Each number is 200 + 40 x the weight over its row's rms, rounded and kept within 0 to 999. Layers, rows and columns count from 0. The size before them is the row's rms in percent of the matrix's.

# k: layer 12 attention key, 96x96, rms 0.0678, rows 87-95, columns 0-95
# q: layer 12 attention query, 96x96, rms 0.0689, rows 88-95, columns 0-95
# v: layer 12 attention value, 96x96, rms 0.0674, rows 64-91, columns 0-95
# o: layer 12 attention output (transposed), 96x96, rms 0.0842, rows 64-90, columns 0-95
k87,082,195,216,149,135,152,239,232,281,217,254,181,233,223,213,181,224,240,216,164,233,137,126,158,177,286,212,237,183,200,210,206,232,177,305,212,211,205,231,184,147,209,297,192,228,293,140,201,113,205,198,234,199,251,124,190,128,270,162,147,278,193,180,201,173,153,180,198,177,219,190,235,231,200,183,217,164,213,161,165,192,182,258,185,232,201,250,217,153,202,189,184,165,211,249,214,218
q88,077,199,154,148,124,252,197,221,197,205,166,212,174,177,212,159,182,189,140,119,231,135,197,138,199,122,160,164,151,166,230,230,170,161,251,236,209,125,166,243,225,104,252,198,219,235,274,166,209,236,251,183,136,191,236,229,193,185,197,134,249,210,157,187,182,174,199,199,228,250,182,152,141,185,196,169,142,216,209,176,206,164,214,188,215,111,283,173,290,161,174,198,204,175,231,198,230
k88,077,222,137,212,183,229,212,174,167,259,148,295,220,229,186,256,182,182,222,141,198,222,205,176,278,271,153,152,208,147,174,300,210,232,166,234,148,230,203,222,194,205,256,192,209,246,144,152,203,180,252,192,164,219,188,292,168,180,184,236,221,179,188,176,141,191,165,138,208,198,125,163,191,249,212,186,154,134,207,206,172,200,151,197,283,194,256,204,254,163,205,195,132,140,152,170,169
q89,077,172,206,178,110,206,158,206,118,188,166,196,238,134,166,249,260,222,137,166,222,219,158,132,244,265,239,230,198,157,261,165,222,110,232,183,167,218,230,136,254,219,237,173,157,195,187,276,199,160,184,181,219,165,211,230,239,192,234,181,166,258,113,265,204,267,204,187,224,179,167,207,205,250,146,226,195,117,173,184,188,163,134,188,200,150,181,195,223,213,228,136,183,162,189,179,158
k89,084,199,198,174,132,174,166,219,196,203,193,202,187,202,222,260,158,107,213,148,194,163,144,142,241,124,240,236,170,224,243,218,159,187,247,223,203,206,124,240,229,190,218,175,213,161,217,205,211,159,225,218,218,288,217,191,188,182,155,138,194,197,129,272,71,238,202,249,229,226,199,231,211,196,160,148,253,126,231,215,237,173,162,239,218,193,128,240,235,218,142,169,210,166,208,230,276
q90,091,250,177,184,159,224,172,156,146,198,175,191,197,173,164,152,182,201,204,164,155,197,224,225,186,217,221,284,202,275,250,194,210,211,147,190,277,226,250,246,82,250,201,324,167,186,191,163,197,177,242,165,173,225,186,177,205,251,198,185,179,134,237,174,256,236,256,249,244,136,224,253,192,182,247,163,208,202,171,184,127,230,296,206,211,151,242,212,189,215,253,167,159,168,193,219,218
k90,101,239,196,219,199,194,170,104,172,194,242,128,200,165,130,233,163,169,165,246,147,167,208,208,152,181,224,182,218,245,199,130,200,198,147,178,175,215,175,256,116,241,251,228,156,200,213,195,266,238,228,156,209,251,126,218,207,172,180,294,218,201,190,174,243,226,210,157,205,143,183,132,199,168,155,147,210,229,221,231,176,290,154,186,180,236,141,223,171,259,125,168,210,184,190,129,242
q91,077,183,204,222,181,210,273,223,262,245,186,213,210,157,190,107,233,226,148,157,239,190,161,247,187,230,162,264,226,114,224,218,233,233,271,217,242,208,175,233,152,182,224,237,249,153,135,191,183,215,180,171,209,212,186,212,209,184,159,261,211,143,229,192,276,171,228,158,194,188,210,304,156,170,203,132,241,150,200,152,199,195,204,203,137,225,219,188,181,169,150,141,117,142,274,144,209
k91,088,216,203,254,213,181,211,213,197,250,212,203,226,213,152,195,145,250,169,211,173,236,148,265,227,181,180,273,203,190,217,213,283,254,265,204,223,160,142,182,185,216,151,226,196,190,208,253,157,201,214,127,196,137,201,242,185,199,177,218,155,179,111,224,210,213,213,116,231,129,181,217,198,165,131,150,242,222,129,177,174,189,172,161,140,232,185,259,143,198,124,182,106,140,273,183,188
q92,075,229,247,107,253,147,143,201,205,192,195,184,181,209,197,174,302,152,177,199,203,223,175,142,146,194,183,168,275,151,178,258,269,185,168,212,248,260,159,151,148,184,197,210,190,251,198,217,190,222,201,223,233,159,269,208,203,105,189,173,204,167,185,212,119,174,207,132,208,227,211,266,268,239,228,195,226,176,171,183,166,158,197,95,223,238,222,191,175,150,285,232,225,218,184,202,188
k92,074,189,232,170,291,119,158,243,233,260,205,178,199,181,197,152,250,219,246,237,137,93,197,190,246,158,134,202,263,206,168,194,183,246,191,231,130,195,243,245,214,166,198,213,171,209,188,149,161,177,255,227,229,212,235,209,205,184,152,117,218,239,230,181,159,188,226,184,176,263,280,252,188,154,191,177,264,143,153,227,158,175,238,159,179,166,188,287,171,131,224,231,205,199,212,185,199
q93,075,262,172,233,260,169,241,222,162,121,294,175,155,209,228,149,220,164,178,188,253,213,179,223,165,134,203,245,164,171,228,224,227,152,243,154,168,161,153,119,153,250,140,266,234,255,254,213,157,174,230,163,292,162,199,189,190,182,245,136,208,206,166,223,194,295,139,187,157,180,179,193,217,184,210,214,130,170,174,156,222,245,261,195,231,150,171,204,210,213,190,159,248,204,197,182,210
k93,080,230,120,223,260,188,269,264,137,222,258,160,253,166,206,209,249,185,186,210,184,191,142,222,180,213,195,227,154,161,294,211,181,203,199,175,165,198,213,256,201,188,149,217,168,177,225,204,230,123,234,221,223,154,175,259,216,241,162,171,247,242,234,296,211,214,161,235,152,192,226,223,238,204,175,156,108,165,202,242,244,200,154,223,257,188,178,188,290,155,285,229,190,192,195,163,264
q94,068,166,240,204,148,132,273,174,201,219,300,137,208,223,177,243,151,186,239,219,194,156,163,154,269,229,165,222,191,220,201,249,239,177,275,177,139,134,200,185,226,174,201,181,164,219,155,133,254,190,198,194,167,191,184,214,220,193,170,243,142,213,184,204,157,298,205,216,220,195,260,184,124,236,182,233,201,184,115,160,121,195,132,160,179,199,215,199,214,164,273,172,227,217,190,139,147
k94,074,294,282,171,137,162,210,270,294,237,238,200,128,215,173,273,142,128,180,218,210,150,258,157,199,206,209,163,201,161,158,237,196,180,190,184,208,159,221,243,215,176,212,144,195,203,193,166,226,192,172,282,214,163,186,157,202,201,240,243,142,221,173,180,283,218,131,217,203,256,180,198,257,177,221,127,205,225,203,117,175,241,177,233,178,176,237,260,196,158,221,219,209,206,145,168,219
q95,082,183,236,224,233,204,221,250,213,162,160,245,155,215,209,239,219,204,129,241,158,202,248,225,82,197,286,172,211,232,180,190,165,194,243,120,162,236,160,205,155,148,184,147,248,210,187,127,168,179,235,142,201,192,265,190,215,215,202,172,185,163,186,237,175,180,228,167,228,184,231,194,129,64,182,173,260,163,164,161,116,191,203,183,209,188,212,191,195,160,177,171,149,240,251,142,201
k95,084,178,282,236,208,112,236,198,168,147,126,246,219,216,204,189,216,227,174,203,198,187,217,261,152,206,245,182,253,181,138,211,218,257,291,163,174,209,251,210,164,203,130,167,243,201,189,171,164,154,234,188,246,214,188,215,168,151,231,203,190,160,220,262,191,182,258,162,188,184,144,175,185,102,153,163,189,110,143,175,174,244,211,155,212,224,218,161,129,277,244,217,200,186,269,166,198
v64,085,213,196,239,198,211,146,221,185,158,208,200,211,196,145,185,127,199,136,243,141,132,186,167,155,135,234,214,259,152,271,185,199,168,169,161,242,182,221,200,222,106,149,206,232,188,227,153,186,182,174,164,190,157,248,158,205,241,122,155,265,151,198,215,207,230,158,262,201,191,146,170,122,213,217,192,220,233,222,211,292,134,123,178,233,238,172,253,157,244,176,209,200,197,136,254,198
o64,082,165,225,177,241,216,266,216,203,288,270,234,220,170,167,147,209,120,255,175,183,165,127,212,168,149,170,227,208,205,245,230,196,249,201,187,244,286,199,150,149,230,226,208,233,172,154,202,232,202,191,215,230,244,176,199,173,200,219,179,159,211,151,144,244,232,114,170,188,206,197,323,262,211,217,163,204,145,190,242,188,151,196,173,136,285,238,181,245,215,252,151,188,149,212,213,188
v65,088,120,136,218,132,252,165,232,193,145,204,198,206,235,238,175,218,118,209,169,181,229,234,263,186,236,159,255,255,206,205,202,236,141,159,254,132,201,214,280,188,171,186,124,207,201,199,170,173,193,267,109,169,215,182,219,219,161,175,266,184,209,175,154,184,204,187,208,154,227,240,193,270,122,236,180,116,183,191,196,248,221,206,172,254,208,264,234,220,190,198,180,211,233,282,218,257
o65,092,302,188,174,149,138,289,133,246,189,179,237,201,251,185,181,273,262,179,190,211,161,186,172,208,214,209,201,192,166,269,140,182,255,167,222,223,170,157,188,134,159,176,253,200,172,199,256,198,191,95,265,270,178,203,214,163,218,144,186,217,263,187,190,191,142,248,235,276,223,247,175,198,265,187,218,232,185,166,198,216,236,217,241,212,206,208,213,216,160,194,102,161,203,203,235,180
v66,079,260,230,157,264,96,237,183,236,255,216,172,173,148,157,217,139,259,211,180,212,182,112,203,173,82,204,142,200,133,218,191,186,249,225,172,221,179,195,255,227,253,180,220,178,160,181,216,230,187,193,246,162,219,273,203,133,174,182,227,207,185,213,201,173,196,180,252,136,199,155,244,121,224,160,225,200,146,237,196,190,213,247,187,201,180,207,206,197,183,185,227,327,190,182,196,250
o66,082,173,226,228,139,263,262,285,190,271,223,244,202,253,200,166,186,178,208,194,137,192,208,216,186,247,216,231,294,241,162,185,158,230,209,200,189,213,243,169,245,173,254,195,178,209,213,240,207,150,201,127,142,189,182,152,277,256,195,219,229,198,174,222,132,192,126,144,174,184,208,139,210,158,143,167,119,164,180,179,176,168,259,236,157,232,207,179,271,204,164,175,134,137,240,209,161
v67,087,203,262,299,124,132,248,183,148,202,232,172,179,218,178,139,179,134,213,134,134,235,229,203,158,165,193,227,159,182,143,141,168,210,195,252,220,208,188,132,210,120,141,262,270,212,238,201,138,204,186,222,259,178,128,190,173,157,209,195,171,198,172,245,184,183,236,194,272,202,159,238,204,177,135,107,174,162,186,197,202,196,191,229,200,147,212,203,183,189,208,153,259,145,213,202,171
o67,086,173,184,149,196,207,173,205,202,146,176,202,231,173,225,264,251,175,222,148,214,204,173,99,178,178,198,188,189,220,136,236,223,200,113,239,318,206,175,133,204,192,196,194,181,252,183,128,224,221,186,213,185,244,159,248,187,105,238,188,262,210,167,204,180,174,171,234,197,302,186,188,149,159,224,217,256,167,168,256,207,155,227,201,181,205,187,141,225,161,231,172,307,147,235,180,220
v68,078,159,192,166,180,249,200,155,131,205,181,209,284,228,188,140,123,221,173,199,222,235,177,244,278,233,217,163,194,155,183,167,139,149,179,230,137,227,165,268,179,190,262,149,161,227,151,154,223,160,214,248,215,247,132,166,169,275,204,186,190,165,228,231,209,224,166,219,180,153,201,170,207,216,116,245,173,149,146,176,169,180,161,162,188,240,138,194,216,261,124,214,209,235,173,118,191
o68,083,188,243,186,176,237,150,179,206,214,149,187,193,170,247,264,108,228,149,169,284,131,229,177,203,166,176,198,222,145,192,254,120,247,288,177,186,175,305,229,168,211,269,185,203,197,196,259,181,281,158,227,179,168,162,274,293,246,140,215,153,162,197,205,263,187,214,252,235,165,224,189,197,131,213,215,230,205,205,211,173,201,222,225,225,205,230,213,146,173,166,230,177,200,188,186,177
v69,072,189,272,198,248,279,225,193,157,158,211,188,241,205,208,204,143,199,124,186,199,181,200,230,257,252,233,185,214,228,195,209,200,243,146,202,274,158,151,301,214,233,217,112,251,253,295,232,209,199,242,180,212,169,163,246,233,238,167,234,190,192,215,190,121,207,186,134,171,182,193,210,150,278,240,155,160,194,195,154,222,159,206,222,227,160,314,186,190,203,244,174,220,176,222,245,174
o69,087,172,220,264,204,175,207,254,173,222,228,218,197,250,203,172,250,218,213,270,189,193,198,119,204,183,166,246,225,172,225,179,238,170,266,228,344,220,198,152,169,171,166,265,176,194,167,212,191,188,128,206,204,187,247,192,233,170,206,232,209,158,239,182,270,115,216,156,224,247,170,272,197,259,198,275,210,176,172,269,137,192,198,212,141,250,199,206,154,127,131,209,188,226,181,164,206
v70,088,193,208,205,161,166,138,144,300,135,179,183,192,189,237,164,246,223,152,202,248,222,139,177,173,192,224,240,207,178,224,212,114,124,176,169,196,228,247,237,195,144,210,211,199,149,178,236,178,163,182,253,195,231,244,243,171,225,208,210,213,159,208,133,131,219,152,268,240,141,220,251,168,144,123,277,221,207,203,148,204,159,242,199,232,180,249,273,192,202,250,214,182,227,290,218,228
o70,084,135,224,204,240,229,257,216,199,98,257,208,194,184,276,159,217,243,232,250,188,119,197,175,136,188,188,182,275,186,156,206,230,151,253,170,191,136,185,179,169,196,150,239,151,168,221,173,185,237,268,201,244,271,108,207,167,221,167,205,200,205,188,218,143,294,243,235,258,181,209,190,205,184,234,144,120,190,225,253,159,191,221,245,154,157,251,189,188,192,158,189,201,213,222,205,150
v71,074,251,183,145,220,283,199,264,247,246,195,155,181,217,194,197,178,172,149,206,213,187,275,188,213,199,144,224,151,168,236,209,149,281,228,262,120,193,214,258,193,198,219,158,191,151,141,212,150,189,196,173,220,199,230,193,162,235,171,280,202,183,267,146,244,266,147,245,175,214,214,169,216,244,242,217,204,222,196,226,193,264,127,218,203,196,238,229,279,280,162,205,231,226,276,202,134
o71,073,314,189,229,161,227,190,175,219,209,205,260,275,186,235,218,254,262,201,251,145,232,205,204,206,181,198,193,194,227,253,202,180,170,232,174,253,218,230,172,243,159,214,262,249,255,261,222,279,134,179,217,192,295,187,153,245,280,259,181,144,146,201,241,250,218,214,193,206,125,225,216,247,149,204,187,180,205,175,172,265,263,264,217,194,134,214,176,200,189,241,244,216,185,176,176,186
v72,085,163,225,259,195,206,292,175,248,190,246,237,214,247,228,208,182,150,240,187,191,206,140,168,180,188,167,207,181,207,284,256,178,220,198,251,202,224,162,158,164,179,140,138,159,251,216,158,257,265,161,237,152,181,243,207,265,237,171,211,179,235,196,278,182,195,249,224,240,173,224,161,209,217,214,189,212,281,265,222,299,218,170,275,231,215,265,189,186,203,189,236,254,216,280,211,256
o72,084,147,201,200,179,148,234,171,194,150,290,173,208,255,155,157,257,180,181,258,239,149,152,183,275,193,164,230,215,170,158,193,204,135,201,200,260,173,167,105,219,185,237,201,227,243,217,265,197,227,182,229,168,177,130,195,169,152,163,237,191,213,217,159,256,180,166,127,263,189,224,203,225,296,218,236,167,283,210,181,201,139,270,135,220,221,227,196,236,194,254,234,257,207,180,194,218
v73,108,112,188,232,96,237,225,188,268,181,233,244,264,190,210,160,169,90,180,189,215,218,232,245,220,229,191,142,203,223,211,198,107,123,138,228,239,173,236,165,167,167,160,217,208,191,190,185,209,205,199,192,197,172,182,191,222,213,248,194,243,182,186,176,172,129,213,160,208,162,245,155,288,124,258,143,163,209,244,204,149,211,162,196,207,178,313,192,196,149,188,223,206,192,219,236,195
o73,100,174,153,172,190,153,164,199,170,213,223,217,127,207,212,216,263,147,263,191,149,194,243,234,254,174,164,220,174,247,207,239,256,109,167,202,239,191,148,198,154,215,276,234,190,236,266,190,220,241,148,250,174,114,185,238,149,162,170,185,180,264,264,245,155,189,286,279,199,186,202,202,200,221,199,252,195,210,203,226,201,165,255,203,171,191,176,281,152,172,209,111,240,194,239,218,168
v74,091,174,180,148,188,225,214,282,196,178,183,242,279,226,268,190,231,220,173,238,186,124,162,206,198,159,181,154,180,170,233,209,210,216,104,239,151,201,261,260,194,221,178,203,178,179,166,194,129,158,247,91,229,231,203,275,232,215,260,127,183,171,172,136,177,220,215,270,182,200,208,220,228,169,177,233,197,271,142,201,158,142,159,180,260,213,267,210,217,208,170,207,155,210,163,146,197
o74,084,217,276,151,187,187,221,128,183,189,258,167,165,200,241,216,211,203,251,156,189,225,292,231,248,209,189,200,182,218,209,218,137,197,210,183,173,132,205,229,199,170,205,224,181,178,148,161,133,157,106,200,192,192,110,159,225,244,179,216,193,204,227,244,280,284,187,265,244,169,170,236,235,193,242,179,174,121,177,230,156,288,135,206,186,131,167,178,185,221,245,165,214,247,235,173,234
v75,084,168,175,167,249,270,167,224,250,123,177,213,216,182,211,161,232,200,193,165,202,213,159,237,210,214,235,293,229,250,264,182,175,222,247,231,153,160,211,201,153,164,213,165,211,172,214,179,170,111,107,150,169,220,219,260,190,160,223,133,234,241,225,142,173,190,217,313,185,243,274,217,176,161,179,234,233,218,108,226,196,139,218,225,242,202,145,245,216,158,151,207,212,228,214,219,189
o75,095,188,137,228,192,183,257,177,193,218,214,136,256,184,282,209,188,266,243,129,160,223,183,159,271,72,194,202,188,149,252,215,199,188,195,221,247,186,189,218,118,187,232,180,176,169,184,172,216,225,200,151,249,180,195,193,231,226,201,205,113,144,212,241,226,271,209,210,271,197,181,153,276,220,181,173,215,183,238,192,182,225,191,160,189,154,182,219,249,303,193,255,177,142,210,215,261
v76,079,225,138,167,227,148,247,170,228,160,246,257,161,234,278,203,203,208,171,259,217,191,204,150,257,152,162,268,209,161,225,227,160,266,178,187,234,248,230,173,223,185,257,173,197,194,251,195,226,200,195,258,259,211,237,219,225,235,203,231,203,170,150,187,286,214,268,211,174,224,255,191,143,238,233,179,238,207,219,325,240,235,247,223,189,195,191,170,253,217,225,86,232,182,182,220,246
o76,083,187,207,210,139,279,168,189,204,274,219,193,209,212,160,149,236,227,263,215,197,238,160,155,235,262,259,214,177,236,279,222,217,193,180,178,135,180,230,211,169,248,102,135,192,165,229,199,256,172,176,136,160,241,175,244,262,177,138,148,215,225,159,263,213,153,200,144,217,166,187,146,232,215,222,155,226,234,174,208,247,174,157,245,229,258,246,200,191,164,185,266,214,167,231,164,279
v77,092,264,146,219,161,231,257,251,198,248,228,178,231,146,259,273,248,259,221,230,201,154,250,245,223,227,207,177,159,196,189,222,182,182,236,213,171,219,232,130,225,263,183,180,214,227,228,269,238,138,210,278,201,142,177,210,197,245,222,162,323,259,264,203,199,255,288,208,228,163,202,229,229,204,236,169,199,171,180,192,230,174,250,205,204,227,184,158,207,244,235,277,210,249,195,194,137
o77,086,245,213,154,221,216,141,219,232,191,159,230,181,207,222,266,236,148,182,228,208,165,162,199,276,135,218,155,187,206,230,280,186,202,150,88,214,229,226,262,203,235,261,238,108,223,240,201,228,251,184,172,217,165,237,210,217,227,219,201,201,181,287,238,179,148,147,190,142,179,177,150,142,210,282,240,142,218,207,233,202,228,125,210,176,266,189,181,217,201,236,267,172,187,154,162,205
v78,088,201,161,168,135,166,133,204,187,264,139,265,157,197,203,92,200,158,140,209,223,225,267,199,124,218,174,184,190,196,200,161,231,196,128,159,160,177,281,199,166,270,190,229,207,146,165,163,160,135,268,169,185,171,268,238,250,155,212,226,208,217,186,245,176,145,195,133,157,139,201,157,184,194,155,139,206,187,206,189,191,153,193,192,217,202,171,267,188,218,119,217,228,208,190,192,156
o78,085,225,159,104,194,145,233,259,165,200,249,133,258,133,220,298,180,108,225,241,170,192,268,258,229,237,251,237,158,199,182,184,199,233,139,247,218,170,203,254,203,190,143,219,202,151,208,231,278,200,184,271,179,273,163,199,201,217,184,235,203,140,191,203,211,165,183,268,243,190,204,201,190,251,206,203,166,205,186,148,153,228,158,178,228,169,151,237,199,206,237,257,173,180,242,220,258
v79,078,163,204,178,209,250,176,253,274,129,140,184,244,273,194,203,141,268,180,227,223,181,195,222,270,216,147,228,237,218,237,224,235,182,178,186,135,245,156,176,201,190,195,197,236,225,165,163,222,237,162,201,241,302,189,213,217,162,215,232,164,192,222,186,232,190,243,157,225,153,226,187,210,204,126,278,135,185,217,180,224,173,187,245,233,166,312,206,202,314,225,155,206,172,256,217,226
o79,086,94,199,139,216,136,277,165,172,144,210,191,207,185,246,164,228,198,190,217,194,217,235,148,136,192,199,234,192,198,148,203,201,147,214,255,207,143,196,209,199,167,207,233,185,196,200,187,168,155,231,200,186,196,191,193,193,186,227,285,193,236,267,226,235,230,222,167,319,126,223,220,199,173,211,109,224,205,182,158,263,206,215,87,209,168,295,236,239,176,127,242,199,187,183,201,187
v80,087,122,220,172,210,193,155,190,216,156,184,273,225,268,253,168,184,196,195,210,201,227,202,164,215,209,185,212,148,194,259,116,184,179,226,146,196,233,193,107,138,158,156,146,212,299,157,201,200,226,169,184,166,242,168,177,176,168,157,185,173,223,217,164,258,119,173,296,235,226,230,215,210,163,132,182,186,174,194,144,191,208,237,253,237,166,177,268,175,138,256,143,253,202,237,206,170
o80,086,164,199,237,138,155,236,151,240,273,206,140,265,222,243,138,217,119,209,179,197,184,153,135,153,132,201,203,225,203,191,189,241,229,223,192,232,181,227,171,173,198,162,269,160,171,304,146,145,239,156,218,254,210,200,214,182,267,253,258,186,185,168,167,175,177,183,197,225,203,209,147,241,146,184,178,175,188,223,163,223,171,194,205,204,170,178,206,287,260,88,189,242,224,234,252,188
v81,076,114,169,305,199,183,241,180,219,219,171,185,190,165,213,263,258,202,210,252,255,234,261,247,191,239,197,215,156,200,186,192,262,224,166,167,221,215,187,207,214,174,261,210,167,163,260,180,243,235,174,281,230,198,216,228,250,189,196,194,185,227,211,183,238,170,254,192,263,256,228,224,167,158,250,170,201,297,156,258,139,263,258,225,160,228,270,206,255,232,220,221,287,243,198,208,165
o81,077,174,221,181,226,145,201,181,167,205,122,239,182,227,182,215,214,222,262,125,199,230,230,210,229,180,266,206,184,210,220,220,255,219,189,203,223,223,174,174,184,167,176,218,201,235,249,179,201,223,281,196,213,239,224,217,185,264,286,213,219,209,220,287,193,187,203,214,269,232,208,211,304,195,140,209,183,223,169,174,167,128,183,119,299,199,136,184,176,93,243,159,206,289,162,172,180
v82,081,252,240,219,245,235,197,224,217,166,195,168,270,204,188,154,181,154,170,142,181,198,164,216,229,136,166,252,274,222,221,182,178,192,251,221,121,303,160,192,201,191,152,254,206,211,250,240,260,145,165,195,248,229,203,250,207,211,214,261,159,204,208,230,169,204,217,202,197,232,222,114,200,150,165,194,209,188,215,218,241,264,256,252,197,193,317,247,181,171,280,174,151,187,261,231,157
o82,080,225,193,183,128,206,245,195,253,173,163,261,167,190,174,135,270,214,147,183,182,151,236,163,188,199,155,230,234,227,166,157,276,209,241,160,218,131,175,216,148,216,204,184,192,208,201,176,158,150,172,181,166,209,201,189,218,161,161,213,118,270,158,190,208,158,186,198,249,221,204,238,183,215,246,115,134,263,227,158,223,197,206,279,172,160,197,179,153,158,187,157,294,106,271,167,187
v83,074,218,193,187,292,173,132,129,142,282,163,174,215,251,274,184,239,262,114,168,162,169,110,106,179,183,214,179,200,201,225,191,237,199,174,165,199,218,216,185,270,180,128,203,234,223,194,197,261,165,144,210,193,242,209,183,135,257,214,174,180,182,230,201,136,299,154,216,135,155,220,205,236,130,218,197,224,212,155,237,203,228,195,234,172,212,202,159,216,218,178,174,212,184,173,218,210
o83,082,160,193,182,207,211,223,203,197,229,207,201,164,160,212,156,91,166,144,228,164,181,177,145,218,157,162,213,158,249,204,177,183,198,271,177,241,169,310,288,164,220,203,176,194,263,173,183,166,217,230,121,182,232,171,186,182,238,177,240,208,237,148,214,201,282,200,117,232,196,182,195,232,225,198,148,216,241,154,209,235,271,185,290,203,267,125,158,228,161,206,218,145,216,255,227,210
v84,075,236,214,213,197,199,234,254,208,261,185,154,251,190,202,204,264,126,253,202,114,289,163,184,244,197,185,166,217,248,171,174,195,226,194,155,183,262,250,214,215,229,175,173,256,173,204,262,160,182,210,259,225,234,302,200,221,202,236,182,182,230,245,209,231,156,214,162,233,165,202,187,206,276,184,105,147,159,205,199,191,268,225,169,192,245,130,279,255,177,208,201,216,236,118,181,175
o84,081,193,210,182,146,145,179,174,155,236,168,168,197,182,184,175,188,158,201,229,250,154,192,157,247,188,254,213,233,246,170,204,161,199,189,268,189,167,226,249,145,167,201,202,177,208,230,118,313,229,224,178,180,221,174,223,171,278,196,157,217,185,205,178,162,184,126,203,175,312,231,135,212,176,192,275,212,179,223,208,145,203,198,294,191,194,232,137,143,120,159,167,219,122,215,180,154
v85,085,230,166,243,263,198,196,185,232,220,211,217,250,176,223,227,266,260,292,159,270,146,230,153,196,237,190,141,133,261,217,229,181,260,222,217,260,187,268,210,213,222,209,195,269,195,146,133,212,154,198,150,141,213,224,271,221,203,164,195,232,255,231,158,220,183,174,241,187,237,168,185,219,219,132,205,248,134,181,218,172,182,255,202,222,274,136,184,241,146,193,233,160,154,178,195,265
o85,089,167,192,192,223,190,192,124,223,245,256,187,164,227,179,271,183,281,122,196,133,265,193,249,246,214,186,239,217,192,182,229,161,231,183,184,181,206,179,229,297,205,261,196,156,142,180,240,253,171,141,208,259,235,111,224,105,230,170,198,184,223,150,240,231,197,225,209,187,192,191,177,208,267,198,184,196,187,180,257,237,226,115,238,150,199,173,124,161,238,169,235,207,238,213,245,245
v86,086,192,211,202,224,204,239,170,263,142,179,211,212,294,208,185,225,194,184,161,154,216,220,249,206,220,245,152,244,204,279,171,180,137,137,285,170,219,236,253,140,156,229,179,176,190,196,229,161,208,191,103,198,199,185,152,245,177,179,218,195,218,190,192,203,195,222,238,247,210,260,287,226,185,256,142,248,203,188,131,192,143,220,280,216,203,235,229,169,182,216,219,297,149,240,278,170
o86,099,224,202,196,166,179,270,244,263,242,227,134,154,245,248,179,256,188,243,145,183,198,255,217,220,154,228,255,215,185,235,179,257,192,257,211,305,231,196,220,210,219,231,212,174,248,234,164,190,250,176,267,250,210,159,178,184,155,161,130,259,181,230,225,266,202,276,237,244,263,297,192,206,230,201,236,170,251,146,151,190,181,201,176,246,217,204,265,222,223,219,226,174,180,268,194,219
v87,079,182,190,231,263,179,168,196,275,247,233,173,119,155,238,193,208,320,281,167,230,187,196,173,233,180,273,215,161,180,212,164,194,205,197,183,133,169,238,172,184,198,188,237,158,187,217,228,269,121,176,217,180,192,229,233,205,211,169,161,155,197,217,154,184,195,216,211,178,202,161,270,242,192,230,195,215,149,210,265,210,117,176,139,154,276,99,270,251,208,221,202,206,244,217,164,198
o87,085,175,247,252,218,212,230,195,211,237,180,205,179,219,229,186,233,145,114,232,199,240,205,161,186,167,244,168,147,181,303,231,170,205,254,149,143,239,233,185,110,259,255,212,288,284,226,158,279,178,264,223,190,234,176,235,264,238,241,194,177,144,245,245,183,219,162,217,202,250,187,115,206,229,223,172,188,239,192,163,166,236,164,229,226,209,220,158,257,210,206,251,172,192,237,227,229
v88,094,184,224,227,240,222,142,263,247,263,199,193,265,239,190,164,154,165,195,275,128,211,209,141,246,197,166,254,208,231,282,220,132,221,220,184,233,209,137,243,217,190,207,275,142,242,280,210,135,227,246,252,211,194,201,170,189,236,196,265,141,183,218,267,198,237,246,245,177,236,224,195,190,133,195,194,255,216,232,213,249,225,233,197,210,176,219,232,267,287,209,238,191,172,258,221,185
o88,090,239,192,174,227,173,193,206,162,213,136,265,183,223,174,190,237,196,259,215,182,188,204,121,178,239,213,219,241,166,178,219,166,216,219,257,210,160,158,221,141,228,166,236,202,253,176,189,159,205,229,220,163,189,185,131,270,131,212,175,189,178,72,86,233,192,143,169,174,152,161,260,213,185,135,224,181,250,177,181,195,141,201,201,218,166,293,191,169,240,240,232,258,230,146,194,149
v89,080,248,222,115,277,191,171,212,99,193,205,152,172,226,153,197,267,201,224,231,216,172,182,176,173,173,221,194,153,169,146,202,153,208,183,175,216,191,166,197,268,199,219,271,171,231,276,167,180,232,171,258,202,162,188,143,170,225,108,234,239,172,227,259,237,214,209,283,179,186,186,170,190,265,278,120,269,210,128,180,159,127,210,196,226,221,190,192,228,154,138,210,207,199,203,211,208
o89,081,250,165,265,226,230,187,193,246,276,194,171,198,221,193,211,176,211,189,205,183,224,221,213,197,235,236,153,211,228,207,165,272,222,279,190,129,235,164,209,166,189,304,150,170,141,210,260,216,134,189,155,200,176,143,216,152,91,184,153,237,163,147,160,239,253,185,141,174,129,184,226,167,119,205,301,193,185,220,256,189,141,188,205,215,198,131,175,192,220,209,203,181,199,187,170,221
v90,079,200,185,180,223,201,130,148,195,182,138,156,189,249,247,185,212,166,201,203,204,173,187,231,269,256,256,215,177,162,272,221,185,192,202,115,225,183,167,158,216,183,177,200,193,141,167,145,251,168,223,257,229,178,205,231,149,208,283,259,211,205,183,161,213,173,216,127,212,238,129,189,235,143,185,201,186,176,176,228,174,284,174,178,207,197,109,249,199,145,119,153,259,134,243,129,229
o90,083,193,202,183,164,237,185,105,223,192,210,153,178,155,181,258,183,242,216,190,223,195,230,214,198,175,216,236,209,212,172,204,126,215,208,168,212,243,172,218,165,201,238,209,151,181,240,203,223,284,201,117,248,313,215,244,244,192,265,173,245,119,248,228,159,216,215,151,228,165,205,257,161,231,154,142,278,145,233,172,202,188,173,173,277,249,200,225,199,274,178,208,214,251,238,288,216
v91,079,179,137,163,215,124,172,208,226,232,208,256,124,165,191,200,177,224,218,212,235,254,184,149,264,201,188,188,178,213,261,166,196,140,245,193,162,189,180,260,229,248,165,205,201,215,136,207,146,184,189,181,265,208,207,236,240,201,177,167,187,202,244,83,275,269,154,248,193,209,196,156,325,160,166,216,255,231,151,197,240,183,155,272,189,230,141,183,220,223,149,228,213,239,212,185,192